Each number is 128 + 32 x the weight over its row's rms, rounded and kept within 0 to 255. Layers, rows and columns count from 0. Numbers have three digits each. The size before them is the row's rms in percent of the matrix's.

# layer 8 attention value, 96x96, rms 0.0681, rows 66-95, columns 0-95
083:102133137134146128138153132095170054180135140090183119118185080102147124112116106176123151092105075121108176127174126104136086158122127115141150102113140158088090104139129120198174116088122142129189107124054161113131125168120115091132090136174059144127145114160173150133147202123183151202
089:135145166140071142162148149158124177160092113069171061133085152149144137163150170132122162155157164133121167136095098189157100133106166163122146131192137170128174166129120113065130109117157090121131139075152130118043092133142129074149145151180141123143086147182076139169116174129075141162
089:124140152118106163074112122137138088139103130170107163178093123109115141141157135146136089158124099121072120107100128127185137121021106111106177140170237149119133185097140167165154101115127129140092169179095084164127111101154127194078130166120110124134139157106157142077159136085135077109
092:122149154098159082131094128131138162055066151170135124123200132140169138107126107130109076129095075142135105178123183075075124154107122150144173116183125101127126105150175152163124116113131178115091120108141064116088080122158159161132117148112070155088144098099131088125162180173078152061
098:096136101150082094088126141137157159089096098138120205154161130092096154112145150109155148135167195163148128144036100085132100130081192142079129099129155177173153129111096130211127089146148073132132128138129147119091152110116198146109098114126212129146138146135129139145123119085138076154
101:118145159148158169120124132098118060206078123101155136104122131146120172132151104132140143118111194131103142097112131136107086152101119092073095162130148134060122078202195084185166121125145144099055060122138107113154171174092071123148172128190137140127144140123167103111115120103117096133
104:057056146142117197106170125130166098084136145131070105097189114195167159164124191062181127089132125094124089144179100105142183204091125146097115100114090098096135115116123127099139145124090088102143179145146137098102116172133170087141141122134113123156119131121170128108132133146104081127
101:096112191081109148099086062151152114103136182156101182082113124114139115114106159164164118171121106119108156166143151157093107043164141130118164159080087128097170164121113139130138107080132154136147116151161109100171178126127128146112162218148120104150185090088109123201116107188127131130
099:149160150059119152146156129169102148088147104119138097158162123106130131109131184123191153145150142117098200110122075117094103136074139073168124138159223158154117137123164137149150133142062111114100163108108154057141137065139127091112141121141131140177139075121097108063140065134158168102
106:125173123135127127111112122056067137141156125202140084144085122109108150132097057210122187146125169117119169181070102119158100117119109147161119080087117128168072148130125130175055117136117133139090123104125130112064120130149092126138127119163167119098041143109081099133114092094141150141
092:079073148113165157143200111180109130128116096156084144123121156120202125117179081140166124126165114189156122102139127115146101131063119084103107065129162139132131174149167107097091112110126087130164147119078103142071131136093167133075140120128131136115097100168129084122147157178227093121
087:138211144137176124091124113093176108111065144098120156152158093085127126149154100129171116162143139090182106122119162151097105108086113161101127121120154143130126180153108118049092145129079125116082181113114107202141087122136129037127116098076127154152154097106152157134189148139109175179
087:107106136107117226129140164155125155162188064151104153125071067076109095160124092124203122141151127164106147187101162109121073174106113162139171152138162130141142171112114150111142090159123147080100155118095139137100207150122102139141166065099163162115108156138139181119120143144102104136
076:149124106140134121103076135106081109108156145150127154148118098151138143132118094169141143134184215180158116151138165100135155084154070095105154084121127072180074169068057159160163082140161129126145122128150153082171111095134084144120188167135122112106110113161088135163066148061133137107
086:165161189144092106137073112126129091157113134146075127162087120142143134151153118082172061149115097130142136084060138133129186111101130139126143146129145152101104158099105128118139107085078133153078085116152139130160069146038116152117082162103159138126125163164154202108123055142102199119
092:154098151117120130115127142160144084129112143157152095071213186128121027187123107088124151195131161152094096118138121177167113122141130121120120044114192102130122150124129077130160087114119075126082097159125158108114164120120130087091130088124134168120100138088131088091196147120115102104
092:122109148161119122183074159157156131142054149137126152096142159131118114143122079141117139148172191134123165143153141117167091094095123149104129166105105115133137115147109086074192191154182166101120104077172166177183119150151081076153156085133156052181125094125156151118142097121116073145
091:076089167068117122136242073168074126164148095150112122126139167063156105126186098136111118135119107126160143096119083098129123144103144097131158118173116107176144102158075135102122167098115145179103131140138143130106090125128193120152140144137080045157156125127077181161116102136140134165
088:126100128130087122128116186014121136093130088118135096173133145170163169137103117178155091102125102101092113089143166126138166113107074144140072158173096182138116143115103121119247123154144127123114079112109189113146116098069167132145109126149142144138115099107144123120119086150192125105
095:165187118151119153165112074062190139137090067118173086130078103132110132097142108105097189096148165111062059153147142098130113111115121138142125182101190120147126167039129106127166172111090143125074146181154116108121139147080145110146157098154127134104133112100088157167149101132148143109
097:100119195126122140114119140145122153143132179107029166100091126077105130152020150080107097161110156127112158119151131141189103111157083127189159139125206123136141156136154174164094117147108111159146093139133128069158159103148151149124139119087145143138145134121152155178152128131065072096
096:138145124130186160101092137039176107149088134175146170140161162150116143171080079101114066113137122215095112123136102143154114153162135093126081122156136128209127103132149042121132180087150164112123154142134091099109117066136123099132087104122157095086119132131121095146079109164124105111
089:106085146108158166183075110157113110141126154114144095136114170127128141082101131130103139133128134154130115104134158078103076169086088167051154178109125154114132059136118163112171136102159111088142109141101099139146086182143067156105113139116171178156088136049101114194172118131199125088
082:086081138089121132123142112123136156149131067102124147190156179066140122134188121125162126133103103126116165048103198097131110079162113127123100046164169119142117087134141157140121068121190128137115145103157129113115118154119108132120185128216149098140110141112072157144204161104132125120
094:130148110113124132159068179059172139161184108092140114080117103094160191109087146083097147138088051154129106166144137118182134178158183114119142120128131090133127109131163094120141126167138149091169092184143151118143101101163094175123117120082150130174048150139153127111091110152162081085
094:088154146108128139128124176104127180208124104148113167124140194130128183163167126149143193090180148093106094159102118039119139092079111091160163098142159150094080180173147098161123151143073120135123146170107161146159099123085113109152147149168162112079139162118173115158141133110168129088
094:158173208073098161110146164137158091135122073129169133117146184158148133099190152140164144113079206089138109151147127124122119090133129078080123169165081121115136128179117150117141199119102160119108108075144119128188119118122053057150108126106108102102121124113156126108098128191117162126
093:112146118114144109168128057125111129152095123092167078142126118146181118179146117165083146132129113116154140170147128129129174099100083163121101198154135066102067079160117134151151133121136173117192057102160083108171126131119038100125106134121058142134153083118133119151108093123119110054
098:132122124167097157113139149141098144107109146123169111140172093074192098120093152078162159088112123191142140145073040148167119072092153093091130177168162110132094091097177099106070171092175113127119130171116141168129142140103123118130123087109117127125187152182128142100106166115052127118
092:081123104076157101087082109174209114177130172130133126118142126162172147153133090175116138105069139150134161127173158131165121201148170143154144093196077117161140144120164105078144152145152162117139110062137134108190121173137114141128131125124171133103110152077121099125072132167052142128
# layer 8 attention output (transposed), 96x96, rms 0.0846, rows 66-95, columns 0-95
100:104083100157123147086155121155138181113084101133109108114119142143101106205126189164122109144114130131169163118124142091115115100093119137138076105132132087125154186131208109132088131169091151141126140157101127136099129149107190177136141133114194176146195164175136188086135078173054117105
090:096144088139145197109059147096145136108141212148145155099159104106157122091161149140129072121184130079142107126137150134104217135130125140156167113102193082081140114148112109101131160164181135121131085170156114140151112148140129127118071120151096133152175166131124100105062168102203158133
086:138099161116141185115119152134078103140112195116155129156069135168124143102148092135164160062094115152148160080169159119136109107124109187198128127080135190119117088134087184119047145107125112114105143100084191078132145102125099159177084116111131115141160072162144159146112159172149155131
098:067107093154081164112151083162144125195116098113045127133160086114081072151146103117173183163111184110070072130098099102104121192074127083115118106118104114107095135174104127169125113166177077174142109126142128102169170128100137108133142112144147106111153118167131164122158076134158133160
096:154146192084104137162113153105132113159150129120214081059150107131168138138142063125156129094135161179121111071192075196154171097143099138123117122095084172129117123133120176114114135119118150119077149076116115103187120171140096121170114166174110090167130179118086151102134102097144155126
099:125099097115145071118078129143129137075102109156102161133134131111150087168136101139064131066090132058162159150173098146134137123120132124160152153150171134136081158062108175097086066139094090140101195134107148076172103136126133084164115194087191140113124151178151107148076122126096137122
103:118182158160157087159143131169096134141093140157139141125140129109091056109129101136120130192101180110121101195117143113133179182114105158073122109166138145105190129183133161158101148130096139114113131141124161149145134140174047217123125126090111109176142160096094168142133194193136107114
099:136173107124125159125128167129114129181154084148105105174137060102103138122179128106096120167087128149146093104096136112136102115126149132150072114164098121079103157138164147163125152126144153174185149072224157166158152161111141124099168099144097236142107153139203131108166090133144135154
087:108138136153114167089157141082149092134078178142157144126113111173072181146092156111094070125187118162139158102128141115144121160115138095130148149125116083150145101149085141073140158065143136176103144125070187105129145139144169173157160070102112143151049178170124150191143180134103135169
095:155139119068098133106117155091139087098103120100161185089115128095143146161147147137122106047200166139120178129140134118166120064168100125169105186167102097084163130092138073158131071089102156083185119107156176123108109115135189162128138132125184125155160141151053109124126101128122099141
079:149084109112120110110172143105075115091103103108152168132155084140091142137202201156120100161111113102176127112153137139089079117082149184159072062147091072166161160139127118132118184129111150177173082167151167129152147146095130132126158112124048072151112133142125116115134106157119195120
098:118120118076130178084146165136066091088161166139142104071162196130144119110131108098132088140127158103131094151105165079178100155116144107090129179162137155137110104128065121108118131119167123082104132094173119072102167128117112180134083198122109109190121123110168196149186176114146092114
092:160145174128131119106157078120105089090081168081166173100118157078076120155184163121153108148100146149180134111164152126137146163116078117165131161130154138170129131143131076152101167069069137141188158145130161101100138104127159151145143177099131206168135095139106127142162199099096138061
077:162188123085148169154150100116153094114119134125091122101108147086110204144137107133114159087116122137173146142125099166138136109113109094170028100168115171122175076106130090182122095114132104089098111076127132167129149127097157114165101023134156149158125137117134080091130080126179082120
089:132142114093111120141111121067178118169145154182179135064087093115077105086139064160136113124074155122166200112148158117163096118130110154095173171105192180123112135151110151154096144148182140146122187140126123091119093111125158134164129104164122101145159094137227117146140165130083107123
101:158164138112152127106146107120164130123141166104074173137150070088175132106120145148116122173204110101152129106150133150083135146104149137136107141168138136084088151091103112105126148216123145175143104100098121088116049182107073183172129118150120094083201133163196146117128103142080166135
097:126184113148149170184094098091168162093159116183114115105146126127127094129087152068080113177089121137166094092140126136131142114205204092101150109121162144096122169082137137129141121202097135079087104067179135135099111142112157153097105168146102153113198198113133110146139117104137130113
100:105128128136171176080197184104133177141100123111187116127121112176088122107141125181157068164151121097113141110141117113115130123099172165150119166090103145103144125153122172087163136096070120062116138133105060117116143175105150157082146147129154177118061098088191167089129149106113186160
085:179123191132098105195115077155129112105130171145182162097126088198123156154163111137158127105106113116154131143119106120093094112114139070104176056088124102196180114169162098100090124113146129122115100131093141138068125145176156134115158126115056156055096186123109116143150132139147082133
076:134108136159088136063115142115121163133108185101135136142180122135126090156129100166149119179183125083111149094090156142116113104127111102117169107069149098124103135171110117115102049156167126092101131030158144127111104118171139127150111105098174120173143159152143112093043127052168080099
088:156164127098141152136159081099078123126147096158123125191135151115076094097131153103131155156132059194140139141171152116166105182113115122130095105076114210069067155108102097120112171152084168139143168084137192147153130112136086181124160142142146188085129094148132103097161144162096146106
098:136113140167122148187103125178095120158139093090080124133162065138186156102096145065133139158144129113164108157126129125134106134117109123191117114122161162087138154098122131151135026189134166170148129102142136166139177178187145134182105103153187139115176177198108123150127131085102158130
093:153133141140124109059099109166109172118113101165071131125102135105148112170145157129130140087100151094151192098110069118137149180238214101088160087161167136169184173122144168121117084162082127152093188158122153136127175137125139092153140110149111145162150118144134132120109133097095152152
082:109140112104125127141086180131164144137136143099102139119086103174096189148109180154128124137076122184162182131150093183131133173118128141174140149143156078093125112137142119146092162110091143116125166139083090110164140172115166122132196144064106222141142127205167119100060084112119111104
096:150142136165144085111102138197120124104183104207093176197124174160151066151138116089160153150114159127147160120147130104203064139161126150148156125165162094111119138083121140173075125120090117190105168145087140146142120127146132075128137090146127127104168106134082102173071125094125077105
084:150142141114141150154161111099100087099101149145128156129104125174117092156151127131105067124122118171120157182205170175146070053144172158147088170117116103195155097144118128104117129135186134148164111084160179103117122152125170114185138126068110090097084133127038115105160109116161104144
094:085115107112170132178140092082048160141163146150062104137123124144141063127151127135113105164091140145106112155086126147164144117137187112106149195102137114119184143121090162115149088202124074146111149161219129120123086149150145143091106103131136115148084115112177138181162120064144100162
092:162126058157166132124154162139169136086140114165090108145180174128132151187151140148091129127081111105146113156061133112131051092071141075146117108103147097086142136123162124118157104165132089145039112121188163179117144083078168081113158135149134119122162095152161108133123178117137162170
103:126114123136117154129098055097088104149113133097164070112144139134142141159121143147092088128108042146147036108119093138174112112121146220186079113111168196087131152132133124090135157195122139127157090102078137179182109098136087163146088146140155112125129111139091150111103153122095132111
101:083177100173170114190132136130125103143116059131069135163140113117131077103106112067123151133097113124119080166108116147121137033151091131142146140104096068111105120154143163229129129126104161179143161121087110146081140115126115118137135181093149131108209120163181141153134095098111145124
# layer 8 MLP up, 384x96, rms 0.0971, rows 0-42, columns 0-95
073:087163124119125136139092159104085142140157104085128143112174118113129126069070145134096163099110109109172072120110135194107143159172100155170142160130130128089091118080095149103190129091089119140133085155132126148093081145124153165141042196099151105134131147162067072147159151090144117055
120:164119132121172059131160081186094117148124111157120153123101162142108132113187113157067065147130100117139145179122092138128100113134082112149171078095135084121191087117124122118118094142145098077111108104166118093189113089092121145122123093136093137109077094087081115124100102143022087118
085:137129163124087172122065108083062141158125128144158151126072125090109162114125180080116080156136159111098096093166150154146053100158178088091180133147116160139123134090117145132167159191158173107089057092158160088164124096148182121099109106109109135187128095088114133156134156145116095113
099:087130127095144166044133136108140114135101112056126062170150095099112090186123075128200161143150109113110150135135150097154164128158124145136138071121132136127067109053125125152136138112144126144090163108172138077096207116108132153147105085131110114184174123161111083176143143113107066132
085:093175121140158082128112176133125072121137104157106146155094165154103103101126063099139187120165110165090145141181074174133122167150142142190166114152125214127173124073104109121128144130096100090117151158118093082139155117130155161067158187110154084136160129066126137130150128172187104140
093:140190123115197174098163056175069129128128080135170114107142132113128137158136123079107141177132092134159061156120156139093132108156147090166199122143128110119169119133134122134140083115076094120134119139156079145127074134106092147108149134096108148018133143105097119104156174116083169087
096:117092083146176107077163102065114112102100044152169127117096122122156079136101057133083095135086146131089129075162110141119087150097140136151094098136099150108098126093149069124134148140112142125074106059128131142105103073167142105101085068113085145162127156185103129102159131097080108097
110:121100133137027146114127116139161107101102122111127155143129143131083150125137199119101159087119073092143117171137139147102171111059137201149119122143127120072174095112109152160178116117110174129138108092152131110211041124127181167156091128130184149142154137182140116166146142084134140112
076:158083153109132077116174092110093115189135146113095062148113112158171140081142158092172094137136171161101111166092136160183161065120142156145150124076092109105136174124137170064122112192132136163118129139136124068117089140132116140102106125169109176111079114093097155110185169173123190138
115:122152073166114205135123130180133097175163164155096147066137190218170131082122156086149166153085104152157122117120118123181099192155125108151152097162099152130109105096140161123120137127166129132138109100141084140161072115097120141094134129185106124158133156136121208115131141139116114052
104:104138107152111098056132155153109102065189073128155123136147134193131140133191052095102102145148104158205123174111177126144179110096098123136114129101134162142147139116114122157189122099156109106102089113139106105143101108140113101117158069140107154047111110127086119108121180101160140057
087:146150106162143152092103134093154122211058118082103106145147172121182137156159127117164119124138117156154090163188101135109127091151190115162153085113141086143154092179120173116146117115124107167105126135079088200082136134109123113085064174207126140074100168170123117139141135088140138123
106:116119103131149140148128191144118120193081141171193083131136153122118106181130077067198133123154111144109099163132097106125081187074110111121109171117131133104125102190102097143141160107155118118091120103092156130154113140112126101197128151085179175085175193118083158132097152155186114104
086:137085171100139140153158127192131103119219171131150026139080096071154113117147163096157117115113114121129140157088164131113111186134127092110150122161105078100157077138120118124129106118092164093205136144157066098167130153144123136145122095179087147100100174126112153128120154101071133089
118:132172071100136111191155132157108077120118105100105145117082116119111108143136115109108090147106072170108132108148071143079127102144089102208125142133059143132109094101101096134146143128115124097143148111154053057149150089102057157146064154118102126144063083113133138076087155116092166126
104:140139122172113137083157151141106153140125169117174090116160095182114174149157084194143094092106058141156121137163183136139161144105143120205083133167124145134115111114138103212134135133127126175116157147136143101182099116128155112118104142172146155061210133119155205149094129117160176128
088:108139155134102179118156135091156197158174159119125163089144176107126178113164183091143115134092134091118084089076133142127138119118131086104112099169057103145103094137109151187111138147101060157161076118194088149095137141098141115082162174146081089106158109124130090171133102117126100061
098:134109095121160139159121128096077080148131133201111122108120184119116122143127114154139176136146173128118139168125127145139156148066123107122136155108137089084132157075111113163110132132089139179146126119147182150197075159110097099133167123114104136184116029092024083118156073104099150120
109:148118104169119132072207082151127082136117088161066130139105126132057120109110146078137119138067162175103107127165156153105104172079120065102112070086133134083118125155088148111097121143066125152131115154156137062129108118066106186111128120110126106114072107143130156096136116137078118069
096:148191130125126061124126123135142185128193090154135133113142177098179108130102131085147227154185120126094131143161097143196116139123126114135171117126103150149128119100098117137116086186122115176096169143114123169160107132158133100132097117110160132098125149050079148166120078077094069082
103:111142124076114139118159119134136101125161114134122087135058150048118117153208146089107127198134134075065147125095139106106144103085165154127175152096163073157154054078192063174128115090122100115147120104125127114191125142132088137120114114151132124093122160174123105100187115136135098117
083:154090131065132123139114088079138137161138182109129114153100084071143038139189110087195213107152114118064121146099155106092115117139162131136155097086160084135122110081156170118140132101153112149158122126125128135104115141088106120122139099152155116097110086150100098120144193050133068116
102:135123180145142094150099133117083147177109164148156097180106140150142201074149110152117125117065065129151187123144127189163102142145201128188127139140112135121128098141091173181129162140130159113092177117147127110140167128167115137082192147149145187091077134159072149133146077086107126114
090:153154168107135135095053108117118126195133105125135152112155112115108118123155098139175077175142104152151149151157129186131117160164083141169089095111108085095107105107101124140156114150101167098118096128197045071109170085111142085140053136114067129119158117076137167182080161118114114142
080:062152143084156172133128143092094104132109123125156117066147177167129040117124139127059095085150137115120126095106100168124130063136090112119160122109177143117179130140147135196148110155182154118103172153089156124144062165145165106141148089133123132165113096112144179039159115164111143133
097:101152097130112182048140157140126180161089047167131146146126144120117134123148055174172129156098066094138123148120135173086177075110168169099158109158039103084115126165137148091122137107087084120111089091131117141076130152112127129083082181125102134113114134098116125140140174149121137156
102:174157078068151120179153166135078068126099144181154168099136096160129110121134106129090130137146133139092168150164111134034151149105085113181118138114106110110108135156114140067128111102131140127109111125143164132111096104118075071175145080094108093179129067120120078088176092110124098062
086:098167102099171154090143143092198095127213113126151109134135118117059189112112092153139181149146163189151132155110153155142124132165137145148137099133191089113098097107134089164098137170071148130145206126180113105087209155120103157174109113141123137164124168139137170092145117150116147138
094:071126132131151171086118134157161127126162106126134080103157150089119077070094104141135147100107064132113125090130153140183106110101122161153163069074108118110150077146143130160131113183125088156124128172114093191106128145165133028119182134128086142131088089153181169092099086116164092110
089:181139117183114112103113152140135176143163091103094129140109118158137159185156111129175163186127123101117137065145117176154119108102180124212158065180133101114090126076134127151149126168075118161144135145155136124133190117106186117159106107127121165167125155087128084188117112071128141058
107:152145178132124197071154167164134124101082122163124202107187142100112072124167159133194089140084108170113164121121144162150106112093137151080136130133108102125122100038130106098144153122128082139115134052130103100118154110134144112119153059114123102118187105119108106100103084142126200146
089:158127109072162117168156116172116124123138159110165153089085194099119100136130143085126206112046118171130144138099160157094130102151182131124112142125194087171125093109147132138205122148119079075101119127122104152129119067100097106144166111111080160138083090065135091090098134098090130110
105:108075138108117140117179098159180096144037098071194136062095149108110133127154138103190158131107130122099105188139153181136102114127174109142079096102175119109093089179169176137160120139138145157098146064120087141120160135177140094099075104153174127093168125159125134129134105122160130147
093:126159135101090117133185112102127154099178087129111102089125134079132102116146121089172180079079106188116151131090133174071085143122116092164118103095109136141150146137108155116126095079152162187113123140202101109155138081139137133113218090116143111132120154080056127099089180091142080103
112:136098190083072188090076124173133107133140121137129174115130108119166121173199179132185145108116139148193166156077109158100165085144113098144132089131131127139114164154114206147140135209136073132099189129073070117129146122144112115098130079141161083134131133157148147155131127142113140162
080:137150133086146083151131081118114156152146150088153148097097108110108125153115144085096125162173129092153177082129115163152157101116102188088161096125161129105095092204131176070146185126138147171088121145119116128110157085128201097079129136056185147135176106114103107151190123118154148188
133:114153102070110090123103075159057078149120102102118084028110171126143144101119142067148127090153099170153094115115087155138125146150097095101122116087152163173157106130089148112128109139185125126127145145121094081156115083144127110154061133113160110127169102126072116147101124032093154129
080:081142102122090119120160103139135139149149158101115138143108084104139099137070111135133142082104103092084092090132091159096120133132111093148096111049166120099141130103077061139124117116118129122136126173043134186154157110154173056129117087125104059151091115064145052164118176126091108122
085:097138127123119141157132178149169153184145163102161149122107124141170132176164163073165092152133110160119186110173149147166158165152199124154158182137188175167135119152159145138148159115170140164149150129128213087127172110171177115137148151115147105144099215175127178126144163110114122148
102:170160147162142154059072107106112129162117130156140137154127132194132200114132151064127119110118159187194112133139122201081123113146158111139105146134185167118098110171124095125155139104146111107094133130167144157141158153117154136199133078143168138101028129147123103113113131051146103132
090:047144156134194143105123133169087132143157175167152134140146147153104125060109126108139152098108070149114115107117131110216123160128131128175122131140106132128198125184117187177135116081139112149135092134142106045089114092111193117151135126128177126093100171124086146126152127123195132079
086:168164170086129171133167168153185181139192165126214119137152144147135145160162143142133093096122151176156154133081114105197124120144117164155145138142128162156179095074164113158148130111136177175164147145177133152172133131128178115120168069144119144207097137112152123142158162125112174161
097:112097150092122145100149113113109146110080086083087088100127135141085158138108078105113063164097156185108116116130140138091159115092074066161090112135174084132106084120172120154138166122162086159123121149181072103075083120116113054142173059103088140100099139112129141145114150125105087068
# layer 8 MLP down (transposed), 384x96, rms 0.0964, rows 0-41, columns 0-95
086:116127128106171156150132099100111109137081155186207142183103167088153079089209141180139094137090182167077152114173116106123162099103119119117118182108111127140148103129139132177118116178116098156120172134096160100172136107134127137147151137139166186122080064143128139103157132213109138095
127:136070156131104145087126149111092120132187152084155062140122117128113065135104101108110178136141147191137131096176152161165124100117113157153119144144160138110104119113135049143099159144117096214177126085148133118051176132158132128125157147148124115095154201083149123101144155113097212148
086:197147147126146161142120118163124137145144100134106154099212137085148086165129121163091073146100121092118141133141142103111090088088053114186133127119155056155116192120154124166146095115121184126138078135104116127031092167090153125126155116137166083110173101143153115102080142143114149084
109:191141106160136134131129113144172145120107159151118133137167162111152104155122086112109148109152116110140114153159196140107114133054118168094161145131153077100151046153175065089166140093043118097128147157144124129093118118145069104112169099153081166140097106096127143080225155137158119145
087:115185070121044164096135042115139115141107144133112127134103110161135134169183123079144141112095167105185099143089117126141147067130133144069117109082137106136095128128129154130080139101097165122146140129162120115121153109127086080096177083147144097130186166133123078142073113039106170152
092:173111146144091096140147132108129119122141129146041132158083130137121097113131170130130206099081212151097166073080143106096130106139165141112093148100187119119113146118083154188079096084087130143129150120104129131106159173143129183147179123186136081132133148104089101131172109127154172196
098:115081129100165138151166130134095139102136078112088147129116109141180154149117089118130148145130150133115127122184131146146081152175069107109195177131082162157132163152167064113129149131139201067115162136141106155126052076244121116164108121135114109125152105113102124084176111120084123129
120:157171119149060107122135076150098129118142098167136118096158105093106132180163211121112149094110143069115106120123131138138081149146106130167150084116160091104119090145067116115119105136155160136117123116115105091174068132164161098143073068138088214121093149197133099127135102153195167111
065:164120173101122097090112133108120143156102184131137126135115099032093136133138082129146106103112140137149102157111126149165152059086160117146120085080093128075100117117136114092139131104061124110107102058146130088126152134140115093122138124178136239136137174101106167093153146065141123061
098:146121102128126164142109113098070138121154154116159140083146122162194123109132201130138129139129066086182133192100159091149131157143154130091153131124189078077126146162158134119199066110126104129144122142105113135178112156083129145141131116122126171147073135169134111218166141211091123151
102:135108165147158170177133159120157085137091211106144127107148131150138120122099189088133167092149156107090097136110130116078125126126175133124160180097086124142126116094110116134104113148137057094163158118071194145097151131115171120172191144073100111169110095077126119149083146212175100132
103:144139056139136153137142129094106093147131144092207174096135132135128152080113126135077141114117111146148120125075101103160084122128102084149090110105141184079096123132122107135107133126161118071155163116155178103118161088134180158203151037077178119163140108074135175088089108100156112095
089:120171156072096125086166123180101166121160125105086160099075146182143137074164090133108110158091115149173146134141142177130170149162140125161139079106092091132102096110171114191145119166110160101164113097163155064159201119082120177119111095163150143177097120167135142081163101139088146103
090:096139142155093143099082122121107161106090129103103099130168143181078145181162150133118110112161161111062115139149089154133085078189119110124123074130144167143091179086064155149103145130179155131090054111102180117113104158108162157138177152155194071156153109133141101147095065131149103117
123:150099094097108090192173147170100116157141084125077200137059148152120047105162110111181091124110144108099089103114097110168130138138100075166148165118152111142107129111148131186165202121108085130136112103160103126075143096175158103077079108159128120127112138116110166126141092074099150110
095:136112085145131130130154133130123082142155097153074172132140117200137122102137117147145146172104167145132141163066125199137145168101122119110146104077128095145096071077145182157081126129142138152130100019133140076141166087128081085070190123089124083146086144126129104161159145084150117125
090:119052098154160189173147146107106081046134201124096163109136115101171109135121094093118106086150162097149139083111168164064120137155156095126091186141145101155138096159155125131126102133124076092151160132117157110094119097128143120210143159144103171139063148107135149143126071110163147095
104:105136096104152187066118135081148166126134128122152157102178171113096176162149107058107117103059160147157115208140130119151145162187123116109099091080097083090118112128151123106092086127193160131152148110130105113124165108134161106185131152130091149159098101103079115145139167202122167164
112:100134089125106098169131120115100106126088145108107148129096111124154172192097133131116073146155157130140142113121118184100154176116139128134052170148160123066174177146089135172135220087084133067086142122151129153117193137120111158118127126124189110129137070212129174116105178115132135148
087:139144152126122107121163099154134117105150209056175106125127128118176153198160206151101091127140081167140103160073152139160122164122092131138142144171137104083190092112123093082100152135171158130117196170127128105192128090116111124101133078080116160135121069133139145160132169112105175139
107:147101176124135148098176150138073085138148113097097107162131147125119147071103058077181136155145121068145122122106126135179157122124097102115086183156126196166062168090114164176123150155154124101127134144095090126143084172185161132187135127093154093110136127100185180095167129123111098161
088:126119130156166060159122150163122078135157161133144106104083165161178117122149070126112148095044074102135124124169172127112134098130156155128144148145115140106145083156140182114140118103164108176122153110170108041140140064102061099135115179140094102127175136183106188133134091170167121132
118:158136120106197114089147166147160148093128105109099090160156069108146162187208130153118090133150133112152098113156150066077105180085148167169142135143129062100103145135114114155135134118116211197131129151129108112150100106107098093116148107179109129102099129122153078195075121098117152092
095:129133128107163140181187098138134093185152126145078171166177134139122067106144164145091143118201103129112143043137138125066155123153104144134141084148148101098174150081164084139122099045145120076117149162115124188089130108088134133088148100174094106127140083107137104156154114162082117119
084:075126158098131097200113186127118120154143119137126111150082113189090143055137149078189164139100140155111166139132131181108102080124089110093162150109061123120129069157098155090119156091145148118069130085160104116087143116155161142109104146146132150092132169109171145067147140123153062072
103:150116113088053124166142108177094108153126116128107096089124120118155122135102124137134170150172182199110179130102086139099137179109131142056176143101191159095144042168130086098111137120172148120107093140152143109174127086113155120124164136134146120102078160107093050109168143091091106103
097:098105114118102162126155130065140159106140090078172098096132157096116146112156085145148191087144116154182148161133177147143150148175091118145151099116196144140147126120141159084179143110134183101151187101142093114077117122100179159049120151165136084135083134178150149107117191164078154151
089:229161116101117130157120114117095087206132175094130135165157133066098170152143180131161101143127097094056117102156137128120127095131102160146089128119131150147159147097196164127175178115127199129204105135122105193163078168125123119133107102107102162120120093146126116127145095103144163140
100:118089126143098103155146158146103121121157106099110112135140123148151083129111108132136073123095123100146015123152124136065158176153147129080168176089157138093150130116169139107133182080086123084144159119173106138101104155165063118041114179128135139050142159138137100116142149068144157161
090:112126101136173140187156170152168081154126142118117127127136161110165090102166128186122128146160140123189147164138113097092152132135154177088138171111151078088164170134139141095169134134112069095164119171120114163075084154197062045089153145113121097116124121101075125081108176129077141116
113:132137148098096143134079172136090129168122153068141142123131111117112151139128120127146140109096109140163114137135177166149110128169100092097136140128126170198118070130137109072117160104192118115130146182170099156189165136101143145104156067070092191059165098144058090119124119159095165198
101:043144115111073166078133125130133172095105123161153108184108113142102088191092133151090052085132106164144116119121127143178084101141076107144163128110115119123128100127182155141107118114128167126107094105079118141120140119181169032128138077128157142086120139139134192095113135070150075129
122:172121147119134215110125100072101142134115170012151166117139107093135147088095095168116093150134070097188131178126133155133116088134129122132111170116147127134135112149172116113156135159133146098129111104105062137082112110165150112142081094130108181095146059106101129122170211137145142113
094:099157098152098130178098126109079138136066187141122169087153117173177195154123164104127088112176140064133142192137131115113105126128124139113112220130167133083126155136127185089121194086140134090111124115097117117079147075112111119154147188144112072138145170138168118158161148169137152138
103:068121102129145168084173143109082115126098160115103090137117104144109148090075101166112120151103107161182151137129123161120103126064068134106154127139156120096138171119121128140127147093122164157192103112064221178104139143083174187151155167130183122081171140148134137114168103102054110133
080:207142133122136152161117126113120140148188154166079146185104134104120126107140137143127144181095144110129157127094143077154107201143122124069085098125122149142118132164073169106122134151073192110151174106153108130114145137143113158162149114184129185137131111149128111213205147199128165176
125:118180123060148154192128075152110112171098119114180109109162133146152114128131134155125169140128083083128102186172078151112059149125148094121101156121169123157080150181138122096096152110192075122157146089096125100193133149160131139155114153126115132086193083140097156104193151106101170144
065:159150151113142114103141202113147162165087134213129161138148100041139154163158097143141146080140120150124145123139139145143176124119208094123157136108101163052097132112105130105193145110101139162131093096155134140131146133192141108125134143141147204108170203141177153157150118107161117088
079:132134122071124136176168146100079188102160105150073150122117128131127139099142129141108157178076137119107143104115124115173069196148140109113032130110098134109131108165076128140170119147074085120133129061147068130083136116128079161186120150139125099149153081126088157156191077106115157147
105:125153169076116075132132160101116116126147133154109178160067113144086091116162173127141156120146154141139154085179100157160119170128148073137141090197084133152155126079100147086142135089186130098132100132143145121146043136193115075131103156112101137156056172076107092073150098146120147127
092:055136156197176185139076145119104120125124125145157148217115125183136118105133146147150159088146126072123077130147145132140147144146120180103137141156201138097173147161141119102120095166102072110144119097178151201132144172160144111139110161130133138116152110059127155138088108094172062120
086:110097114163168115172125158129135130154120128193087153174134079113157112077109096107197107163120164026143102161153145165140137171144199109150194137155152134121139126155094151121140180135114093145136150110167137081117144161189103130146139129171128169069167150119162192176140144124160150118